Weights of a small GPT-style language model, trained from scratch on English Wikipedia: 2.02M parameters, a variant of Muon for these matrices.
Each number is 128 + 32 x the weight over its row's rms, rounded and kept within 0 to 255. Layers, rows and columns count from 0. Numbers have three digits each. The size before them is the row's rms in percent of the matrix's.

# layer 8 MLP down, 64x512, rms 0.173, rows 51-63, columns 448-511
095:079056110096148071115113144162145130148180118112149119102186131124146142093163117164143189104148054108056077086163071128125170134145079140079054194107097138188094121136093055090136089140146092
100:128062139107085110091147093161190100100120125121139142161092051148159101095169061153061122145085170079115158164093083155090196144120144183150155137073106077112104139147141091126111149112083131
093:127131136095117119119142126083107190075131093128140137085154059136100082122134104163140118176179146109085158122105163107123096121151126119136090087129185106143125161108140129170164138097164056
095:124107099117150140168090141157126123090118085174083185160107152117195159136162144090185164121207130104124138065101123104161114113123075136136130192165151181079134121114145141121101129073079146
111:145135195121115164061080113119140117202170128121134078129128173148165188147142130131132137112146188113106127148139111149153140115143110131099061180105071117097109066104157133104183129092111110
100:142141181112094199137101131126146147161092164104127112107159142144124103154132040128132124127152159121150102111127102138150143050121070128101157149148114145132127164111112166166085097095098109
102:129155137077147121148142094125107157122101088159138207162123112116052095073203190153127139130119100083152104162163133106154139173114179118118194080137169126094129183090108106159154158098165061
094:113087166152132085134098101092120154168079174092107120106113170158135081084149165127078077141173092102098130084079113147039210110080146111110143173163190117118155163190135142118145156123133094
094:104150132201170109071109126097180147155109117062171114166194148102126121133145073108060113092108167172173130131147094149122174147164155164114160137127133152132128104145146140073106133104134127
096:178176131141128138153139113181147108096119086133102134115092070123108180091153120115134127091178128165167149154170173142165158116155132109127150128093147091121047090123133163133124129113106073
098:109099112096172138178122140092107096154099138106112108148073135089113119161130120133083132138163133102102120132095085133174139110104121153144127135214157159220087100102091122113190060154133145
106:109155138171097116130099163140117169191175099173144095175135045080175144118127107127148093131068117126107164154147137151130106102130217076137120148091184108133182134111110070131119106192083123
100:145089121122119109108139132174138079145119143077104146148098081161104127112103086124128110107116125085121108083133150115111135046148124096162109161106125046111147088100107108192129110154121173